Weights of a small GPT-style language model, trained from scratch on English Wikipedia: embeddings untied during training, 956M tokens.
Each number is 500 + 40 x the weight over its row's rms, rounded and kept within 0 to 999. Layers, rows and columns count from 0. Numbers have three digits each. The size before them is the row's rms in percent of the matrix's.

# down: layer 2 MLP down (transposed), 2048x512, rms 0.0632, rows 830-854, columns 256-383
# up: layer 2 MLP up, 2048x512, rms 0.0655, rows 831-854, columns 256-383
down830 094:563564474526456484615555498493457548478518437504535504534597537468496492447476556468385521433533399498459431486453522471478460487510506486474515550512518487473520483481512504490451450495492492503475552444481599538438514501501455417505476522550503491478533437540534532460528546543530493571505481519534438480543548506485484441533541466561422540539450476426512533497473484426537476454534
up831 101:491440551447482558477470448472471437493546455517575503481538452500477506449554499466520517510481537502483538491483516480496523598480506527510467508505471492513560460521484473476502509468535489540462525461545482474505516511505436551546426496526499518527552497539467469503488454532424471468506468493461543471536528503449485437510540461490549514490527556489499515454540476509500424465495
down831 100:481551433491537514448524564579463490487481518488475483546456543544503540532529526516323484480460494532490491459580472535460465455520557498542470537553502540526482487432536563545413511462514520561567521445441563493554565483471496522493449489538479561490510550476459483454516464507411463514490457459428476470491512500515418476493455548473542490482505484403509561510473510549494452512517
up832 098:475471417544464515524535499496509510419518537425528483462515529543565486478587491524514522526461467517475565470472577461482544499464516566521522547487430496480470467502466457468542419473491476488516515517500516438436447466453462521535485463470520494494494502483505458484532450462480531518528476544584496585457531545456508469504459390536507514463505572522445492459557520405451501482515
down832 099:448471422515529474500527472449530506457536521459590476557510506469452495526536494468383541413448473482462573421547495491555487515472543578575517555520478481500487474530517498482498465508488446387472521510489484451455480423569516584495514527531476554472482506540514496552548476496487542583446500534481482541389494489505511422525499456521430537494526570483503583454508502501448450548372
up833 103:516517527473488523495546488536538525527475453442520474496556488471482451455589465454523551495485519536485582524526524526518480533538450475480502525475493523529506519457435481542512537522498488489460504453450549562387384484455507570508490492546571473463550469514477561494458495498535543488526577559543464485561490461522492534545489504473531514564522516537510532517501551450492447414553
down833 100:512567459536485505564509479450486546496495479467467537488508493480485503520518536469373500426464489512548470519512569429497498417489514465483502359439538424489522530480487571568472478491489444558432469508467511529462499430535457445537528429624467569484541405464530552530469546540477432476509516473488488455506545491525535460489468464456485466468515476488541453518549516559489492511473
up834 107:514559470511504465483399497486530489480527485519479468505518454501446463543498522455528519459480517435440542498471500464466493493558541476485501515478549502456531560440437477441475517456477543441510515510568514510585488506534462571524509482558486536524531483486480461474555496555541475554478526478501447529441544501456472523480538429525513466455494512435466522455527517527494541471513
down834 107:448537464506517491489474545455478489450508566568449478444517561477440493545493487497553433527503505446527539504548538518556558488490527504551460538440534486498483512429475495503550484475544433517519447570479558502488455520480500463500518497494487460429515537489513525476472498463474491583560569482539543535434544512572507538492523461497411543498490541528559501503539574556491541427516
up835 107:453526530532496495506490526492418453562544452543576415384594476491431416521528483523512473560528550482549504496505537559473462528509514548517502525540476493538489497423476514480553476439519486509483445504531482453491402532489483452479460474534506491459472518545525444460471554446519459586500487478510465533493512574530480504411510524509586535493521489493479409523452462458476503553521
down835 104:496515522536521517468528443566439484537509516579466560535464483453419438575503517540496459492482494476540516517514597489446506452474540553494490410452503465539460565539525459582546571461478490513487555478463525549457536516511468550413519534534557511544530529508428469447504537523552541470503440573449588546513502553501446474454430573445511449500492556480441437504527438565543544586480
up836 093:432519407498490476568454550526494526512473529555450498531515554535455516527472539458511468517545383485515449413525521527552472468503524553538504474562503511438493441443524429505451540534460466472478455494500538542557493480475482485501557471520491472432468527522535502411515460498431454474454507563508469482522521486525546549511503524480495459456478553466459522474507493528488611561504
down836 091:393534475563474480572511544440522488508402572484514473562490615474488527503479511489397474560496471520520525508550533510525456480556448514545469512529495489415530533518535495555535541517527436440476439473509512495474509474517483484524549503456464413428484550559515605518489430531426499493519505448528529436548450462533440437516434495493512463423472566497481531490465539558467476555477
up837 113:545506517544454431553498489559405479551427554455450479573522512518432442531520503446529514517414480538496518574490484511535561496532534559458450491481509514541453475445524467485480519494516464526531493526550497540514512465484497432581561494463551527533559528522532541493533468484514546534495516488492477484436468620507478544451504430591504538504530524444553440508434460441480529558528
down837 109:525484468478490582469501555513454541517434498440474487501461555472453455594535483471372498463469474508496471482451500530514541473447517491478503543516499531485389506510485509489452526476470543512483473515478430414517502451470563463504530524463489547466509447594526469526568490490538541545481463500544471506565493542512514531501492489536528519503440557419507487479486528419555410489461
up838 091:555561584548466519438460477486502523556493496549548462487519475573479522449520537533513542535524593471523513462439545547551479572500498511469568472434546537474478474520452451477521467470487502431432492537517491560466466393532539441476482504469482447490514519530592469450532450491432506453499542526459494475546487460527445516488531547532543486513508497500437451460482558450485414462559
down838 093:484530478532496459431491486496438486534514491498530472496561454513532478439501477491385521519466484515514551460479511457503522559482462492492478443526465438558486505491505467513478481427407485432483583550418523591562535502605444500535506509442471552479545508433459516498505507492484486523502519471523526460411502477561479495492488562566458502548483552532479494541534539473459479549578
up839 101:552529446555453490456469504535487443525493468501477467572562556484575455478560532549522491497478517456504570524511556459579557446517455559435490478535486487495456536440435498493510538491454471556407432518507460491504413497493469479599528513461521523512545489544522456478575443508563506540508458522542488543499474522468479514503461494517506520527507590533525513485454496493514521481550
down839 100:491477456436533484513500478562471446515519516481479468546431521546454474566498397525432574501461540480556513503534447453490512508398484444494446381522499463527452479519441528433500475444544526509443507463464616454534481441522531521490483494481520574521472441397499412510526557603476520520524443553523505518478474548472550522510493524525495518500493462493462499541532514499513527576532
up840 099:493508531515438524418488520498529473565431512514475508510472448533518491485455493513524563453521499481468521480559501461528505509517528505513554423440475540462589548474529517544512467520532503477462428439476514476558455540516467529459450533530531439470525528571478498494538467462574528516470507530447538504507520509530406521447522565543511478460553455531518527518455485472447453466539
down840 099:550493485520514519515475522460468578560571493504506407540497518498520552457491423515453500476460500469536441521487479453491485564598490498497460499488506486474543512521543555533435453491528545463482519538464568521504516549479533441490548509459462464436480537520461543552540524416477537504501451441529489480480485512474457463534474593452494464463543494467456558484433515468505484484557
up841 103:543526476548466490494487447535451493459446462385587458475550373437514496473542491508531543575560493473497437519468543498450463555557509485423532432533453486541466527454440525469563522498530512454498487525533513487471485511468531559482494519529502560500541457495575528493435514436479474612463504532530504541472549468518551514538562561534616534596496518493499456517572517582521485483473
down841 105:542532530511487508527498537483498484540458480496515484527493510578468463481456561430490517513466457495575473465538505516495462498456491494569555511456519508463526481474473503491487536466526459529495448434490475431464516479411503503534500554504533427556446528467565547542500476398562488431487517534537456404553476513498533407556479455464531501542455490469488501441513481473519511494549
up842 089:463384507428547487478457508507511495479574477500486500521506490507461494577507457527524474535493459527481540519438502527524510498483499534530529438502462459507570471496442475531519515461536546545544516551552459498454429549534543495541476600470472478559474587526524459514496466478373495537434531520466517463443414559488489491544447514484518491506449602475541468590445490493501545442456
down842 088:434519516462473530446521480440514539523501525480486532459568508536457460518486475505338483547534453500551479415475497519475537502530472495571507457531423504479500459533447516567469486514543485502560576454534471533477473437568487535511461551464488522501489514489509514502463471548464418522504461476506506503538444448477425540581471522491504457423520504464555477497521466406488480534493
up843 100:567541525516484455561498508475510455458472543516563504491493439570525432496516509511524551493531521403493551433523510492513494525562573490462475539449550436465487535448499476467459523553568467489509517605490533554483464472533492469464458529528578512536512533484391511453425422522507555512518560536476533535486522504445430538545492542517625551506469467480514546498476504469487460505522
down843 100:496484557488561573533430512491561472557549514442475535475496494498521535547473516562350526556520496512493526532451555498551478463555559532524497473557473484497458437449583452481494494479478473495497483566588505456523458457482536463528489543509548529476453469573540457509483550513537483535494503542521529473525561526554446481586467557459561515492478502483501502539533461462457527467498
up844 092:500528541571427471534554500474491457499541530472521493493494567475557521506441406515520455508514494471479476446440511505574465548472525539441482540491522446558474521498490538481442544564587474550507488431626489471531478440429460480479517484475521565490524485575434534468563500544439501565458528527477478536559464591488490495506467458541470511564444438512487486411472559425438418456474
down844 091:492495452571505563541540497577446532466522518477530491493491523516550505501538489483347496461449522537493421436487447548533493529481512469417485452531507486524496531460504532495423470528532494543581473471517498457453480414540487483458516509484515558473518451540464541444490490528465513527479492491529486545561484520484590454464463489547457463491571434545471554425523566459438403486516
up845 106:538489488492534476440547510530473564518478472444516540514567504510483462504569509546513534495486539509486501519401484512487449518496473492467518506452518554480507480508516486454473558532490520536425472554537503484502423466493465487509403495505597511512434554477485515481481471460545508489524542541560539530467501497465497478414481486465576550557482516473474492449572483433565522460453
down845 106:539486444534495496524502484515468521453466508514478476540451532472499454455527499462499486469489454497488471527437500526535483478508547574548547388455532497487515559506541524433521591512465463523460462481496490478503475511501427517441512481568535486476544568479513467429491545450524494404526491483501589516460501506547468539468523583502532507500434497430535523478528398483530434598503
up846 099:434475455525501555452460523511489502535486581503568511493524493541444484544546489549528535505459557447475516525426468534514573575547495488451518516484533464506498546503508475457501481500443418468411558490493460438452433505471495495547463550548416428451544543563426505476508453502425493553539494507523489511507519578440495427571476482511462502535528543495489454457551513472494462477528
down846 101:485529471509456502495517519535519548469569525499412558544539494503488482457475505499456488478534480414579417512468495510540453438478553533533471490517447523582500507552625521585484459442516488536507462523514533476477512549467517469502546417495450552526544485472492527485507549533561467558475545492489552449485485571518490547480535491533535444524484452524537542551486487480559523509445
up847 084:538494456469495528433521531533522545491535506470557481515491474531508575517550456492524493534515503545449521505535528451527511492488487526523528569517570517394525550501445548497483493471503509538483453546514480527484528525485530449554515545518459493439499568520554545509495617513460551503531514471446523520518540556494465485531531520483534486456459452563610510419511521561487433465438
down847 078:521538488536568524410478496518440467457469501503531512460543543537494500461583553490285539471531455504456563449510560431454408509520503548460500519462544502425522539461437492518491482529471521514525515523459524472560525547472513522527480525572446553515421537536484479529472518506504493496541502453453529486501552506437553515547510517466539465463469516499522445481509507472484435505539
up848 098:493464463491559593482466503543438494500559495470473496488486479511466466499566513557523527432538498542434468439430554509601525530509472620517535447507508433552480518475499522481542514533568425573473473550535567512455472490452479491513513525509546532520497523455562545481559471548494574486471546577500552535485503614517491473499456454450522494542548492430482458446444480487562486441475
down848 098:497545454418546510518460478486527545471528555440453550444511446458552540503435502539380466525485540610526443572551481567469502520509562463576473484554513519539557501483458523426468458454456584508513503435506562563544501494522528514385475454548531450516507536471525515524479452437543481611558560501478479463503425438526488495539494506501508539462479522410530452545474500468461578606483
up849 091:490444481483497480441514483553524555416525373505495507453470443506456500445502517517514458479498567471518549506489604548491499579578573495440550496534549521546445487451491494456607502455548491530506509530569450494440465453485469512536509546505445553451541532466533561476566466526513495445427442498503526510537563500521513542508518497514533558414466480477518501510486525491446464435477
down849 095:455492556474532463471500552486558520438522480581495491451514524449560461494471532447296431498482543482623492480479457523515503514480526542471475415500555484482586510558483551518480506481516528521502509537520551532525424527497483478551469500542441571466528508497528497502532446555438455518545460525499516477411513467463530581488523542491468565416486514511457583586476533485456514464452
up850 090:494482491556514483479493446550453516545480494508508456515505491573508568479586475487526562485548574472415466548551474515521512494559496505550482439515524460454457456489569522510519435486429525566547470600535534491478453515507456475591494476465512433527547549491479512474563502498544507643506452459409505490451530609445372485492475521510447475534497553499467499545496453473566504518473
down850 091:481493477526569485442456485516487556585510450539525544455479542467480529502485412478341544511574502508450482520478451521458494506544496404457563512477518495500425497435526501507479475490423521493467531547516541513527459463434555451507576514512408536489555506527493430503490528477546520586557529441499476499467534553399533547455482578504505542452483380496473478520463488404563452499424
up851 110:562462546547469535492383477523435502488475533444531483521431464500445483525449567474525482419488478523449478474438504573552481471520559493486458531423435456481465575469514443469502503541593438622425489476462515450564494501515516455491507538538550555467567496502479525423503531514539553488496519528500555535503500525488516408520424459556554494409529489468531454529502500520564564589518
down851 107:497500511450564454451609543431520527466508464531498477511527515486453550544506451517588528391453484585554475554490512489482507517520518467492496613507486527473436525566559527399518479538488443511506518473536475513555534505472468460460569469514485434511523535425510495481447471456456478489468489507545512552442511455507529409536511564455485542477537555444562498528534500501567533489535
up852 104:476487404539583536476452499556496535632452476465520479388580492524532440469501516555522468511485425469540573493539500509532525542480558501492499491534526421540459513448464484481451456468547523555519510512531522535585524496466493557509446571499471516517515475489468416486582452522577518573534531544493521505461519556458518571509512490490504416441455421539474489520508468496530521486411
down852 103:499551472472529568514475536532466481488521446482534503489548493461540524503556439480454530477448595550451533487514448550458490561503478473561454492521517515435501540523528446498442504493490504462465558575462449529552466521414495531482543457443465476495546424563478484601478527480524489481550488533479520518578450475479429487549455543507475541480504546529493446427485535441518457517456
up853 104:448445436525534518476536490463468554547511440543500530521506477540506525474561565497523521460419513521465454504457500486429481550462495478527518520542453533520450479496512468516589442504451493503455476500504519530516482470441514470527448475483478414511563395515476538433440422482534489525548579557510522548514416484508522451479389492524484517497491529481463475424544399451492539556475
down853 103:465507508449484503551474549442489538467525503395504540571501512512506478505477548556509495544526518423426457538489478539573476491478455514526518565572489496439513461506548458515467479491457540503574472512486495470484464540530487585473529567457521490519511453542544575552550580488542462508510527530541492531530465435521515421524483508514530541504568469459539456526460502489482512467505
up854 088:516501494506494475532513474462525489503531509465553459482489464514590551536508492507517407486574480496499497462520491624515482571497556566569515490551499509470503556527459478511483503524490526596544512490436415461526454513522451547461464440511497501499466506539555483459488510502459462492488508470470439505567485548458512495573537520537490512464511491465475493494563414424530441522467
down854 086:494520478532479542430521493448499441469527517517557598432485541415523511470450567468309421521490514499521519425486473527497517477480510465500424513456467461542467570571475480464462521465484476575508509456474416458554506528431348489439489461448492499421496515581571458493501487499452483511482457502484460534465468466520477535483533518558505516459467556470502527468519454476545495410479